Weights of a small GPT-style language model, trained from scratch on English Wikipedia: LayerNorm before each block, 8277 steps.
Each number is 500 + 50 x the weight over its row's rms, rounded and kept within 0 to 999. Layers, rows and columns count from 0. Numbers have three digits each. The size before them is the row's rms in percent of the matrix's.

# layer 12 attention key, 320x320, rms 0.0336, rows 212-255, columns 192-255
112:542552469516513459485500503526473511554485565477439554472486566511592456446499529444422560484441513523484557487478528463566504520525492473472486556524529483501473570456469450554520544568534558
088:424484506496436589521505598519420471513519619427426486476527515503492460486372556603517507431479478486451525545591538464529576425488524494516537413463463530511472542493536584454489439527451532
091:514452488496508555502435595375527432457534444486539451450592445501513486559547572372509559497615533523568487501423461551568479574529582530550474564513488500574520516567478530455470492477484551
085:534476484494555542504552432419583491495419497555576517548488448538501452550605498525466511486482518496483429487432513453468452495500445558487458501486479540533602459522507557531477519504495468
084:547491569449437488564499502539506481428515541546400530484513527604517456503528550531562469532511442584494481541632536477521468515420469476440489419498395507455476558516540531450480520375502480
086:495541384393443490483610579460567491568531510500474544457461460571510445459493524483468465534502610514512547490452531519457512496499516494543525478477512514466546571532609484446485490473444495
087:618503480521474410505584508466581537464509464566500577543523575492598450416524464470412501455485532516564526460423528518463487512574458497524474513574560509488543575477462409497517545563476507
085:395515563487529558568511492577383490523548442445529484516538488524497556514495546547573525522514426481403454470467473489583485501471482529440472511499497482563432443503463518541496451583502599
097:490535462503555511536511469570511522485507577448496521471510434608479512501502455456435563487485598566457533514521539433530512422446539568541489542509476488432547470428513543502516493414480451
104:487441521478447518487423493558469503483583547452493477524497508442412527526531492492578470518478498485534427470508528576475537483494494471525503534479529523480576474516508565491528492404547466
082:526421494536491448490437418464611599484423494522529452537512519451460506515594440447485562424534588475586611508449499514522449510543504411523426591494534505473516443512547509449514540451544485
088:492505396455504512498579559488557574523518496488575517521491395559631491552582607418385559516403537480464468487465494499485465455515526566459419527552525538555545574478478520514468605587526602
114:540472555591543471514509506552440450487450459504504475555534582409464544447431426455510469455470453454544529538474514531470527490532455513425467526540511459470485477465436503479499465509514428
106:459539493498399533485484500578586581516482484453457475462531471589473495488561596600481543474552478502475547465604483422474512446493439435443501537501417489383423469446574473473530522504543469
095:540459395412455490553515455550553488487547476567434583515503566539461464430484460528462486474483557445517545504534514511559478443431547537503465482529504516479596556506458504496422524509391525
111:545413554511502462395478597464469431461495414557512506511468549504543531517520533579606470539412473506579499468470484528588458567509516472465439562522502499506404560571627554482468526539496532
105:470587511521465550515515510542545486493499432551410539474565523548507534465484493516564501419520496613502647516581500526406624411510479556555546527480420490568484482448488473483501406417414486
106:472453552490459502389458423444613533517454396485525510532439470507431488537460560530499538510462472487514485564474483584419493457467480478541498436556521435553483485542445530493535499488432537
099:492494545474402515390480511422539530491472487452481556434467558524553494535540495619524522483478433544546530476550477541447417530495446515543492524501523463490409571464492521513461541568426558
112:485529393522430448539659479504523458439474458472633513439543455505501557477492523453440548471449504499491488505516469531460536536536572452386524457553571552514566398491442485477538437408452511
098:535402522490477535522497549545426542495552495478512502479511555459483445479517565544460420492541481395540565523577414456562396436460563465376467461568518449517491563527512498450457540564479582
091:511440436553442456508592457412569496564577471485500527504463581508467461470614607456427491531447511490467484557514470493529518586436545450436392473531554458534516439565523392477498494434498597
097:516522490393460584501522482566535555523466453504455518526524509530411503479495550563462503521478590557449547553508518435567409378436538417502463542518434511462538518424514517508507629528368541
095:515470438492380476416472519487512531517482501488518523449574526542483484505496600520439505471443485484561452530504473475492543484613560563399497491529554499565554438537530537516512481501395522
095:525569471465491551468464530492553554501497471477371502449509568458479577513493477434526415470483504490530523487512565553536465520437507504622431538460479448504464580490386510456467473448504492
099:530534514567424539486428500543487467512511525471411468552573598480515536440522511429460478494533507558438496592508523534417514488393504500533473529417424401479479603392469461481483550408539423
102:426474456487525487527584459457561549543588557526529507551497404542480444545503565471431458550436608541409509508434466454606463437443480503489482437561452495511631470549460474470465522386521586
109:570501493513542470568552462404435564465491568489478572587486601455530343481555503537528572516424490541533460471482481434512334470465504572522514557532432475426536531468516515490459600521566475
105:525520476512448527473468529593514501515503589465474481483487511491517552526521499473417480563465439487463465529524494508595441558492417530501495436467520455527520559416425495500476557516464508
094:541427510529421527575485596618484482481537462498456448461479568478401507519421490452584442517574503488530467464512483486503544486460527541495476512462485517479562551519630512451496520428595476
097:484468528524499550527474524495416488501440524463521525498498483546532428484503533595540538466546458416452449494538491427527525495542495479479526492468460602472481461489587569513522514582550491
120:496555436469478561542524617573510500513508554453557504530532578466456507486467536398472424453443518494456530477467512485569524412467503491513446505472454533586499447521389482457442513583513562
107:460500505460511514461559585582473452523438444454495499496491525407431560454413447471486398452508479441431521445498505425474545482539517433448470505520515523425492413489456480467482522502503503
091:496450449490521506496537489460555530551496477511524513519462449547438486483497567482452476592433557510473447566534437450545518488454503445420483498518512478538556502580482450547529527481510510
101:447538438511451533461524475525542588540485462463526449486464410502439636443424512423462468534521533481465529501508471559458523465523583404425487511480505512492509457535478477461682494479543426
087:500459489488480463517504450567576497493524440483457528603481546491475531483498431433470546532462591493526502458459504571510433421450463533567486493465486459456585506458439447469516527388485512
086:494393485411496569381520458524536557515573589512482524476489455501459397541578558555500468532482475443457488551536486499606372480422498486497481467490499396426470591559404571495492534507495496
096:476535503490515581545494482663469534457586564481547481478551441491445536511486421480548509515558531470444533488460531524591474485516533530503550500480535538569544504509430541520488452531529541
108:444492445432561473523492398498571574507502483460526488537509456490473531436549510458394587512522579418397463480492528451471470480538530449512504523533493513494613391459389471572514449444462530
097:491406423483551461446580388462593622522515551476515591522493414546495506517579504524405579562478594459445488450555541508528420568487543436456484511550548475436553466525417480596481542557500571
091:526522550573429468509551497542515500479534525483419506532482603458489538523497426433535521484482520625531490462467564516424480548512480537609480586479494468430543491462517424445490539378492409
087:513444529413530539527524485504528617530571569538442537504535530564488422499494522556554507532479549495557527475476518422626505434513500559517500542563504489488568504550480481520461550560471551
087:517443512554494414516545524419552573511518500479425488528442552448452483530445430412466471536522539531542466456465487496413423557456529559596477491470542501436562497474509441472519604438569476
079:514435615453432516492445495495476530535554565498441491522463514537537404521649506623558547531543528557441491524530508509548427557451447438584478524469476461449463571504623546493467576552513562
# layer 12 attention query, 320x320, rms 0.0368, rows 213-255, columns 192-255
090:577590432450415539492493531567581478500582458532487503462539503570381475502536526491513468455512483478491619447531546494517524469475538530451515488474466423383459574550525447512448543515434484
089:429550458463490516584535453434406600444513448530548455427472403494581522556547567520575518511446511443380484494463440451470481484573559505520485496507513501562538440482544548434522545613549529
082:550441425451480467526441447401421410428487452433443535509546483541512435490598557508483557481484458530451429497486409524407514462465480490525606495396590542521532554554435546510592495475395534
084:487631542431456512436479474478538492470531548451455548456547497571505497504536516519483503517560403628498460572602517513545479499528579399456493530446472529494536555448478547525504478356461557
083:541575445513459447553514481488522476521554425531400557539531536481473395518578464509462496542475511557599459480533548495511532540441555514513417506549524562483545537536586456512395494527512538
087:506486452534545498548504529380432409458542471430419563520476423476518433429519495471494537546441493494623483463529544487479501537525444533520495502590590500553582508634462577465451480567467648
083:390471591420511559449556491632560516519461489573598381524491470506480567506417465479509403535513571502473505520485468430604513482538496517524538498532475434505464433498523437557513578542554399
094:505502413515439432553443526453491529475475576478495634449566430500478474455501521491473566466504549614494514486539479435441463443456520478461486510510520545488516612388499550454525475503541548
101:527554465499557478531435394600520623469445529614555528470525487528489573554550434485550439588493563550523483427480533584509473521552507543469597569401486539457485452481518376523589486467482468
084:537474442511473439612518510442433560505438547499530477518502499438586481451547510396512564373486503565496479567432495537457444518510525534497537574394512557545494482411447515484599409473547488
085:479419430505463484595491490479487481415472380528437492574436443585475515490451590473384541498492539489585495461480478503482439501538513451512511419454500449578566500502515584406487637489389551
107:530495602524585493525566548518433513500376542575536461596507578440501547491459361490530495464505452457504481560522454540472513546464451560459509527481469420454379431483426431502463482500521470
103:501541449539451525442453519521563607482532489499524548501450443551399558508517497538458525591496554510476488495561487431579417380493508443586486474577387472433512582429538507481509496460423415
093:520529443426484481589563468564441486484535499545441541492545539461357476504480458478509433462474573488514617413461452602467487549431512435398512457503582417413544560516486605455564507494409562
105:511389540519456466447492595513424547478457464572470515511398546509585499553503539516460463560471553543637520481507502491506445584502508470473541511505486467550468501503606536495526495522516509
103:469532436438441510599555578489557535545483599463482498402456424493401461518496529471514482497492516561499644561497549541477520339518450488447447460507584622525500551431519497470488481448451582
103:500612607583432430407542473474561487482538404544508517493470479472475562514553512483435485563503463452470516532433531523577576474638577532435452493538493571433524458443495469511592473492452518
101:469425467555486500402524572365474536586520496482386484445457439528477449455492545567463547513436463468611525575528550472490502485525520472561405448451532490558581533504553548551420462528515545
101:430470416470582467502475469528554464515506584414616499463446493513453486544478492455474491525512491475533458489399418575459442502473488548421506483521571435517594467553471546620496499522560510
095:489517592497501527512506469472412557469457401557416473533526523449490499512436441537433443533529534490542515532518443489561435572568554519579522468509431391455496490530477515488452508614414558
086:490439539497465409461522440463645456501505531532480506447456478554411458555501587503499483612506513478517522507451442473495396567487530498448445490508543376512641562466561539419418597481563480
090:573561442472477538513507508555510513452509455504435555536525439493421475403510469502429456544519482527523568557498535532542473495474541526481476588497461472452504611402660528498455551470419523
088:512463540592455486445580473561602530481441380596505515590440495490387438434486516462442481549459466466514580538473399515502460486557494469339505488498498427552550515539579518547565544500482535
097:504479505509473563509478517419507570514521484483380528412507482463513581515472525456571409516493559470584518438507552477537548465543447491532408509410527463541518543454477556483522401458540454
098:469516503553503536530498519438448481523390519474454424547460531539504479539429480493545483541521458544491466605555519482485445473419475499477388490475416433525460592464533536509381551459558453
105:478497460515501444530500442550562534414541472553589552526497429493487475540397521423440494597546558556405518453427419511484503468490549554454472534546509581464597572472480528420528594489512544
108:598498454510585433597403501410387463463436519432497502512539600519552430468501464512518620436500482561556517470559416560468455563437463576590548524463486484502564515470461530495453592547505496
106:460413488541526535450468479482532470532464508466453472559508527509484435467439525530546526556496465426525449516517497488504484526443499526487422450430494405559551554536454524602459503476528504
091:494589546429467482548474461615501481498514511583482539525474568504476551451447456512533450477552606580499468438554530506607432546460536570539484489488429464490346465518468494517529485505414522
098:572530498479491495523402507548404453404507460473499524520463559523535527443516473547500509442484487468520414485539530504548514574493494536608619609562461552440440448540524425404548544483438468
116:523389454491460622524573597595483529516517505490579495497536508519474397485481613489550442457503451461532525501456377499422507456455456467517514421456504455645449556477417584486383585509516487
105:511543518481507537465572557672467546508518614558589550611496546432402570432457401536505451509554533487506429496513449491444489443480539544609516496504472507465320506437462466560494443504509501
086:550445573436529473530437483515629397494528492527505556534563546507415440538508511535497454623473523531505539570477461587461456524471507555427428508526472366528572595543598494521520553485534411
102:496541511524474544447490494549599536533551544488540532461451388490481564442491475453428455577510478477378547564498519520516499412497472531456573479472423486474488501501500510502519554445613427
088:493550451468531486527500477541423477506552545597502595556521507448459554504527481456546587516449561459486459389466471534501445412364555478519539505517505436469504509506413588536554488471494499
081:443452565506532494408482501494509544492536498575444544557548420427458494518482445471547499578516570490480468488475570531512495491570579573456432473449466434437524564465463521494479441494478522
092:441525550451546543529513449561532537491549549434523498517512489384456487468538489502554513475533521499425495467515536570547573450507450500434505488415470521546386471389412487526499485467486558
099:515554440491530487474483461541494497463547556474577555493539456446470513474588487462474586552505533438444460444429466454443561376524526446528584588542497524435580502485403565562581468448514457
093:504360477512596469479557478449485595509622519453483483475562371485485476501542510471509601538525496427434583506442522550442518520468533460483465497437525454480675505511510569524431513482544485
095:501436474520531498570520521500513517526447578514527463487505461535478523453393482480567565462493478550490468478539517484486457494365523530488433474415532473600460478501472501520444541452582545
082:535518552528491442509606502507587593499529428540463518510546487448394447403500497465459497489551570531473670451520476522522506475594510487444477508469497495468550552428555489427494533514422578
088:572528485464541468556458454412515484524515538471489568499507567528476545427459503468540572454497532481538494422489489536539455548379478582602536498484454403525515445530469540510484484525519467
079:450493549500433500489462437418430528442505453495420468532508461475572454496530511598536533522481521516448429536598630441553546552467559483548395567484520530413422464447542474416413489459449522
# layer 12 attention value, 320x320, rms 0.0293, rows 192-255, columns 192-255
088:469432454557555491509553446594448569450505548482549480567379595484464528511497539474519444501487497469445541473479475537515382578533443538551417572413479495593529438510489428454577466552483553
077:513488456459461461518478540521512457550506557561474532465572368498391575563474450580475513549574485549554515624467569401470485512503538488503451438451472528420472552608558531510382476498501464
078:509489444619464563544525494520478483544533454408513557390422532481484567568494458601554462439500452477499653478382528411478465398670527535503489536559546539610520452467446528441533547473443451
080:472555550405475476577409516423562448450523469505465496404515523599409579485436488608515501488492523574502578482552501469453600461459467520504512470521463537531542452633521480438508467506504558
070:462448495572427536521475585589492485535548520455581470463387537545550534483548507576525481464487409361520437448486413423454498441464539418467494555478452598567564478500479440516512542477503494
082:476516526486466500544434535426535552484415509526490535513556425553466501595527484490453531467444527448498500552475540521476573532488433476497549426550455474539533551527487472459444467541429506
077:493492507464527495465424607432497540517539490513515464418537592536481598445469521526576558549425531481430488447531461439519477484466484506494526565574473498544572504546496494483544501525553502
085:516570521345481480431564494467439534512512504505499547538550441468534451503525477537455533539444473553503409588506440535482492462466458346466586568577503495428460558361518493576378604499542435
089:487490449454570543489562380539534608478451484460496499618470496419487471471516555443494554453616547530427547574569545539523447413482478466471447489445437452503403383370463485413568553496480472
088:509494424498553466441504645478474474497526636584578498524553504508529496498557417386500484575448534485569370527412535511570463556520479462467558530629545465389463551532496552576410497452543470
083:536494472441527558579434513514496495559492549499505487450585429556394465519502508444567458501524546540557471540399648468486516685524487506564508547390588470542579510533445432498499439543513466
088:483453538493495518443492551451483602583491543531484545509506573565516501469576457575602490489418558573548411529407503337479518572543485446505577523418505541545480492579481454527554560473580463
082:475498478573496402484510633398523496523506482503620451489487576493473486512522529523497568478401553466478437464546325544502528468518465489497588578538509538515554565526454502529607474577611546
082:477477589549513485484543480598498531436399446545510507562533457508540492490524523544425522459433521488474487490443461617554429589410422485545414550515487504480525490503475448512509434519463521
080:487522519507496536467480519382477515479425538464461591480587513543458414546562540439582524482475618535529533527487472623450525486633486422486474546615521472481553526537492530440528470478476470
091:504487471534561436531446527449576541482474556570494584522490562466512454570489437456497447378484575477466477497443466539511524655499541486517429478557455553447476518542518504509428401433556487
087:547520524581585472460471536491493449518591540494562565575595513431562417499416420490451432465543575499464482495478494526579497499406550597474478529510503564461479440466532395553428465477532428
084:522594450480394499491496415524549482511495446472455484519471512550594403537547548453487499482489522473465485481485566528496566491432540535440549486480509606541453583475474458487524575491500537
098:517561503494454453584453514459497429488505419471405459459458535540484557496542436525503540571519507507471494477566476488571488478355506523504503515505530420469517498531444469511567518542529582
082:443490467597549484497540563524479521459496460531546465502459466514577378567531490459475530398447537518456420523453457542534463539467466548449532471608485578503485510484466507548471435525568524
081:469535488447577523550457564462427602464514526532416439519528506407466478493428548437515529460467486481520475554522456448496392587558639407447565529492469420505533431485450433602502419522433436
081:486499475607478486549485510496531549481531552556502496507478563524371581538486494470541456438457409504544601477486557517430534362600500508460491456493457522538558544634513574468567515527418496
085:509466420455583508598444460502481576507411493480457460503482472572622441589568486467531520431461502522461392545536521500513513567580417501439470551497461405493482494392500565421496512432411449
083:510536466547505476599483497415482489478526472462498475517482587589396502527469503481474547528517547505435609481537442553486406414510544521484514440570458469552564463558473520449582422502415485
084:469569510427408429503476520449525460588501448498444475550543526558490518496503460523520510611507417476496430422542396417488469424461512425474544531476532534491511513542500451582581526560621637
084:551544410605422452443452470478602415491483527446469524533577570488521459420486499540445483484590482444470534439539518487496531534417565570521445497330475554489442562468548471473548531515486551
076:482517467542488510437531512536413454480539419459493496413499568522596459449526542432530467448496423426487526423536486442525536409549454451492606578456543549546504454448446460509608575525522513
082:545586511485472416624469454509543457501361466446564507513573530496568501564524415500421586454535499531511602480514577539572504527486476512452552515370544531434466509435484472525573503503426493
086:538553496395544532629439536528538527524523489497468474514497469458451528409450632462470524583541453537512481462506622480529514486383440486529520511414504452525453467492518505493589530535471570
084:500502492387504517461570516538498546459429477515470515542487324435520431530524420482476553505525468574438422676530554604504493621492522591492434419537491442341431558436529516502401473515498536
094:493442490433456466521488422466566532496420509511470521590546507439612420484494586514504548565479540635473439509548514542463550474472522543565416492381519542553399528495467419464583511558535480
085:515554496501511467465491402463534559462475446473451454540495549497511538481447604577509608517518522504475527408621513531502478416402534570447461538561583540554494582345505546469559523528520474
076:465527424561548446537470418483457512448439492534530531565536513479547496556584472588588499494450457530591441519501512529523529552464472534561430520415603526474476485465501484485505522523598530
088:504513532521538499495511620527539576570500508555460539456497525425482551436422516421440466558549455473452483463516480487492560550484482384464481509546425457535547497560539399510451404495456584
087:512503482543558447519519535508454541400448563481570449422559463562450499502533485534446586529573488521474511568519542445577484545504474467507488486561516549511499517388472487493460450532423579
082:521504467513381466458452506494508505505452480441462495343470470508586490559387529471512473464561506576487582478526437459468543462525536429454586531509504513557559495522483594516537532443502481
087:497571472551529505448494470540432432523376530457489472535542494522502476461444505535512490514578540527543520536437482450497471490473417482517465493473485547447505467507520392503528584483447451
089:453539518561547465520525567501535453604439450538453485550386492473540478491487465500485449491585513434460483429538501549516470453471524452428411543558453436490583527592578487493545518433482603
087:539539445604597548480552418476512475507405386534511578577546499501390473425489436450520501429486543481547554500476526603411512502498469477540465514466534521449477476546556403474592532574527443
082:541513516553452490481501519536505545501437396465505572581506437476406541469523508472473587557562425581524549461578415508501457505555487500583554478483420442421518422496485479522601560558497512
080:490460537605491480513493453488545505424518662451558471367460419499504494411486468564507495438532537440430561521529549478446568511495539580516551431440533487538567521467538529533509418500450551
083:508475455474499545549542517420587427462487541548546537403395518516486443408510470542566481513499584533563512462478488493507476557543490551510516386501566530421505483550551409565498533412489486
091:489520516621447499501541477476526518433423440433494544482531516465519469454528547528521627497491496573412541525492592501436518502494529487483449477448490579596442533377491458403633468526445438
084:493547573590616453467471558540471477559511581503543448570517455599482503520468541521439506518515545482532588483542544493530507518533485539435466584535403443552545470544574543513572501462496416
079:526504490399359463486465412512554524489372587541452527486502543446580477503418430517488485539542550519446551510534458520485463533526566441551610529358582464420540499502474445595486517489492447
080:496513579515469488548526611385508546537515495515531448444507516559413539434467526498421511570501474543514477450497446426585484484492535406488557454520450456395573480607559510555409474503409470
077:482481446567484514487496535585487477562473483534540475611549495475517448467495575469555446486457422470490451556466548531431501477445481520560540492449509484534495494464471467512546563498559597
081:517466543545471526520465450503537512485470499526450521456456508568473529429469485565516516454548416414510572453563426491559452487529435467471583481496489480469503531510520529429480503561472486
089:555506420443396515459516508443499484546467424482439573487536553543519596489570402615547464498533473531541490472531513590464532461488534520539582477456517431547577517517542450559526569471495425
084:423470462477430537505501479538550595515462486496502573554460451504373479564418533463514440570548525492435483538461405464567404515472467446468574536562520534453389469441451486541525520592580531
084:422458518583590591437507499452520595467507607542454524530510480532470437448507531491467529544437507455510489525483505452574482461556499522521479528484474496493472449564480432480467478548536474
083:535424518497458474538409492525528555476420529454564504518482456532551554484471532557471488444472550533526566521489549453536564494488425554477509468567532436460543521487571544487511488488453544
092:526472473493461440527481444448510453600425465464598477501509533522562437514561461507596486382494539623492585472415547546445572472583527509490497459528525517440491492557564594566567516502434455
088:480512531491540472619491601547541396408479448541560486516385477425497548493421486520470440498448459553579452410417484480541444510440414456510500433590506505430481516504509622529404576492498500
086:537477479480476475548464416521607491449476500521468507500477575516626496493473426440493431445470514461425552488432506559426461512466529549548506480462533472586474553429481511547518495603437438
083:488448469481580451593528464572505526546513498501474638534508597527492450422559488432572471471530643437511543503516502512445474493484467517462494456507459495623438496398400558493621539465552468
087:516426529563514491481536593515536430573472482510554496463516484516377511568474431476499477431458502519527509456383494477459543463594532544491468482555478562500533562486491537499502515517552479
088:476483502431640549498528448440490566500426507537544491553505520534526491418511493531481559536458534484537446503503539466474470554477504362498576351465427520514525486512457409555538646419532420
082:526475438456503591424475470505507537497513518512522504503524418443475448535491593446499464542442541449497464566486486552574478486514483580522561509526538554472461507495429601516511478613549495
088:455494482444408529538457469403511622543582480526469382478490498528500463517556566421518654510466486537372494590513492510445537448463537444450541492517499586540400496535512504395522510513466505
087:494447539485431522448478486427553508454541530487560600412461526445558518449520529547488495458454577470475455449359441489546471492508481485545469522533592552527504492523522535413400471514522359
079:530534496559482495522453444545501433545519578507501489506479499414529510422531495503563512572463527474545529459396383539544556516396493498462482452534556537367538586611608472460455489519515521
090:456471500455586492509544499389495424461583602511468553492464539558533489504422508495549535487529512486461508570595566511520566518487510572509478424541470533456524472573507483521531444508491450
087:458494491477628481600539489398555436463531395507537415551611500563502493433536515467507589504483505552417503544493568482460512521370483435476501400440417502559460445523530442536553504503430485
# layer 12 attention output (transposed), 320x320, rms 0.0732, rows 192-254, columns 192-255
082:557516489428469461509566558415516474567494432521434442462596488556449547499478541494459526488520413493501506570512496496446517414460541527566510436597531504473502516448543498445452570517604482
075:427418576572506557485470481478472527525517462454494572526417535482551413480475492546557458436525509383566422423562446538483535552503457528506496493476531450553544550539486503567575562532522516
077:488500545491443416534502478488545455531510512544528517571598427564507488447586542467410512545572525510528522550535522533577471568366535514438494435428441439438464530440567451517530544546445542
078:497451467547531516497555486545466527552584448487522498575414419531501567472509487515459510478558479449489418467430484525538494522543531493523597541496541553462431566455485484565568533503548515
065:531527448467535450524498400420491445563437501485498433408584383529417546560490517451390508508459543622466599516463570524500480509565529490528436460498502460468498505474569470479513527460533462
078:514520550449586560486545523586501514469536442517503557537433469495480423507504486510548498462477539567505425501431486510542502474496493520522485639517525544551444528482504544524534530516598482
073:542515447519476573523583422438500490506511596520521502526481476491583444476487549464409432469557466588514517524405483464536463621538532526589527449471557461532414542477577454500526497496545483
082:475457480569570524499392470454540476454465495533560486557443391531535524487522449564513529480493618566542466484445453530522549579479514575552427468423508528518653568590497469522581384405448468
084:550494529575494443463459600416540443449512456526493489482491500562496520473518480477527442488440482423508512582471410453484549544526471584468540488497600536535553563599514485524393430469609530
085:477466550471434588501475443546480535496488523405478554469481475457464392509392466612527513493525505520536534437514464552421435509491531521523366484426494449580523514524486547513498499599443469
078:482469481520449439478579530505488544510475464520555533529508581449532522508445539498443523511504396426472504485551389553491469409455454561443424453599515515516463479449508545484479528509571527
084:511485428533524487533594539491472491445529505473545441493516407521405504450369437442493515533554427507456509505480393537551464504552492597536420393571500538531529502459575541532533522580511448
080:484476464402504569491476381494445501576474589537464395519474438477455621535448473435463463550548432590468562521429557582480375554434602484514461473454491486490522459445513493496547599421485424
079:561548394379443580455418482424521541471526536585383523495517427549547523556517453509486436488463620579527440499590552445439588385535562502542528470567478501434463546516523534507453554402467489
074:509502451480529505496456498543546491609502446598621450587509454503479579530466529483420504541506376549485535477502493499477500509376454659468435516442478510476485510415507429621508453515491528
089:496515563455504536465533564500450403522482469554500484525411555467418568499492547500591481544514386429534443485536484450465479353531446582512516488484494465585556487486488529476540533599573536
080:449495474428398510458483536493507514434422481513517511500442561497472550458615507524570518484437448551549451470476457424353482528521438421486590549501498460600567570614409565450542489530508523
081:492544580523560463495526506587450469435485397543545508524544534446518595601548497501494506545505494598488504504468478507540478439577455447496457613451486453476473390474524515476389386421413420
093:460469458473445553396490483574445601548601604555552461508518559515550397478528527438510458540485479490488499482488596553512505512592495408428481471460473540474442470500516522425498526357409475
079:527528489396527519429468496466515428458486510557434445429569514447508520473510509525552485572460484510534531499569502518465485418563507487541436544456503489500483504432558445578511541505475453
075:499510536487471478462527413538488477469453503517562531507610371506489511530476442503468532496502591542469505499512503571448537474476466628487461505578531579488516593507523591438487486515516430
076:517550556497520556478477472493475454510514514464526497569504403541438486504490531427401512480560519432482528488485504419592488505500462532535531462518533459483484487399505496499496492564603523
079:456553502547492551372507548495532429519493526560608531511573531456460511376475461425517540551489465467475607572438488414480487431487466620516464441517576513536494456497483465548483370486567451
081:489464549464457556446477484500541482498539449519489534503419430474565554515556580525499391396547479446557431529502566502496595621450534460514578588400480483453490554521502423420489566452515538
078:482509481521435568517550402586485538503557474473446425463418483498464579563522473493448505478522566547548463457543624573570581609659504500530453495487458543500474493460466491459570524403426424
080:425522578488491431525576533541466515569533399543452533477417529495452619599576514511572462528467474502533471487464480469459524491562467465486524594537524457510597468521437495467471466432524510
074:498533492445506437550520390516547480524475514463531434502554450576429631496507475484419560602501556570419564520466525540521429508454581499507426512491469509431518443456600502523444489490437446
075:434419466505513465370460506512471522557607488528445508537418511495448553543562537517515456590493505475438515559513492532467506467487479534389539418531496547509520528522537538460475507415482566
081:450499527601448480479551500566463591467558494475501538505443583529546429518493429501553513482522520430427500532520503528536523508574440539431504493572536552486436518569435574498392469493621521
082:503441536547530545432388581463488462440529485526517524549504643472531437484516496537607473494449555440565528458563415473441538415535438473533460538454479512565552491618461554538479411453473449
091:470532485515498500449522575562471576464529430529516465550404500508378596520512432482545467436602515473528514533500478444498522483520422543480572467549561551448539514592446620500477484440503547
083:475489428513450510457482527527490557504559583515527488504513515463568449500553490378508437537516566499500507600456497413455483562493497436524611484387514502471528507633481467429486477423435555
074:526477507502474498423580417481599500499571537553480456450568547522435462538499492474445475560524521462535596515520463423542493417549479499500486412547450481437608446488515532538434496486516514
086:495435437396457500489381553545406458483425563491464455527476514521562548453465443556537520395487601622417427494514534593424467477513537516527491575465470580534438563581482503500497500431507468
085:515456502536370559544508524450550540536567550578503585554541533438473441488464524478509465503439468423528516545467442492414506448455483549488544511522492401502533471519492587483618599557479497
079:563483484496558473524498495514528446462484578552544435555468566549504499452560491516531543514468551414456445563515566563497534528494392607498442424546442499404471602459523510569441374475520484
083:487548539404494448479579447551557584523553467467495490402409407490564506590531514462560439461414526470403505521486543491415610541483536518446513402535544430543521541470489567401485441476546488
087:503481447508496476582447482509352541495465545464573477460555533500474518519467491359472599374518533502482545479569528527364497561502501479537513440468530516521451540542481520457466493528464501
085:424469541476433511439473580482450492596498532543363474488565511514519497560595520570546442571511445513522498462562583437537453531523541530465446442474495471488569465493469437560336429534497575
080:530450430516546493476445518492458438466523647467551563458564599556553443510489568538546492447472519358454496516454513520559525530453465451466501503489528491490546496508544463553484558513546502
081:560374412424473544530405480511404405483419483568455520564498586496548530528479427522466464585528450530506452457494432557447446565401513471467474447675552543542463480444430558532454485467502516
078:464558504424481507446455522534510466525511538425504511583531418475515518518534554503471512529546485528466417451485531453468497493477548498464462596461473488496548541386510557490562496547445484
091:494486466425491449475460526441451474510551516565431531596582556506487500475535357569585398554494537547614380489552479537480538545466459615518522463470465441550553509570418504482409397389630587
086:444489474474494605541559569490413530537501466439494519605481492436552496546530559438607483532466468530451488445483540521455449515485490501496519403522476552538429509533447514508550531555511614
079:524512508457546420460491517502560454526538496468577491530488455507542528517570603559423492509500451474524465521496460487467570486485526544503486561617457482439542506474566494459492470469502456
080:526417393431462549484402513637523495487482554493557481489430466477533515525462508504510533509471509540526488503476557607441536383524429451549432606449504498541489551443499453474601574563467505
074:513440528558530530429590457451498547518524468490455552480415465520558558530531490563415536505507497543505606426579486481631509576550539435476414464525511463479557501581488525521456473487475444
083:530496388407456479522452459512523438490487621471515503498481498468512485497477545429427494602485558487505522533432457531468488508527588455487543599469547515590501525399400467503566474453484493
090:409444430496554425525456512550567521495510576479468438383555556581520468442431440501507540464551508415492484545428446388446536531505430442481429440515555541522486518540542484560423448562537523
084:503511559481495456448545413488594518457510559485492467447494467507567561442543507538544551507491576438533502508544588498543562498539500552530451501502461483488600501570519509461515483504439429
086:519462473377412454462511427535505536528560490470472469527431459546515569616454527510525352571500465614461502454525455586514434478502549494469437531480498591624511500503484568501515520528519476
082:498550386431531561464512491520472475518486487497509515485542469539466442455482488485542536583497520455391506469445472540456504554557448479409569522503473519473530519484562555567556517481535433
093:517428445523658592483508617507381530497522521487505514563604470489421562492493494541428584545511464438476515488529546486424494520471398526438515554486509522480597533450501457544497456523539519
086:429564493518480496469545464495519532497441562490581484352505545511452483468529545523457575471478600478443554546502546512485564567518608417534536638412485458410513466443541361542506554494476461
081:524556508440501510534532548547420411514554419529520467568557493477520525538572466500440532583547510541593483495543545419538538476486520551460517445602490582432538363495553440457423460421521441
082:539500511594509616418544507430453518522643472500445460539491382508505558558544544471546523502505419472530493476466529402635489529483535516487509424451609475453496440487528489467522424641493475
088:500527564504531552482434515469512529442470534456454508589496498498555498460531601519480526603496490443455508508579538469551557505538467479514501579386416425436572523521564449553552528492504506
084:458468495561419530464426583463465550538591469493438503350541442538454545552457477482547396501537453513494525467449398491522496521555522507512432483475613445588497548513503618567542480600478492
080:517520600512586481466571374510529527481513492478518477466476477483533594481526480565518447561518480450483486481496469456595473518525475517472444585494480490452566428514501479456490532559544489
086:582533572529520538489601557588415435471551541518462551590496506527451475450479421518528482481549515492586459509573502561525430483456516588557490493555520450513434553490438572584535412511482518
087:454502483460483487544533463542521435503515477472390463467509492520448533513488455586466492585495485523526492565552606581442466542459550469508444463483501469558490520420506412463530484466584593
079:488483463549539603452528528553491522525431470491612484521353543501561439506492438478440532402560531546452540530511582585394424530481553521548503492554502416495483489377450489513496541447489451
090:445495426463449574475525447524461563499584422521519514558488512546457543511490546485393469444503443517505422412436497511465441515524552468490516522463582519604411509505493578498541510483488454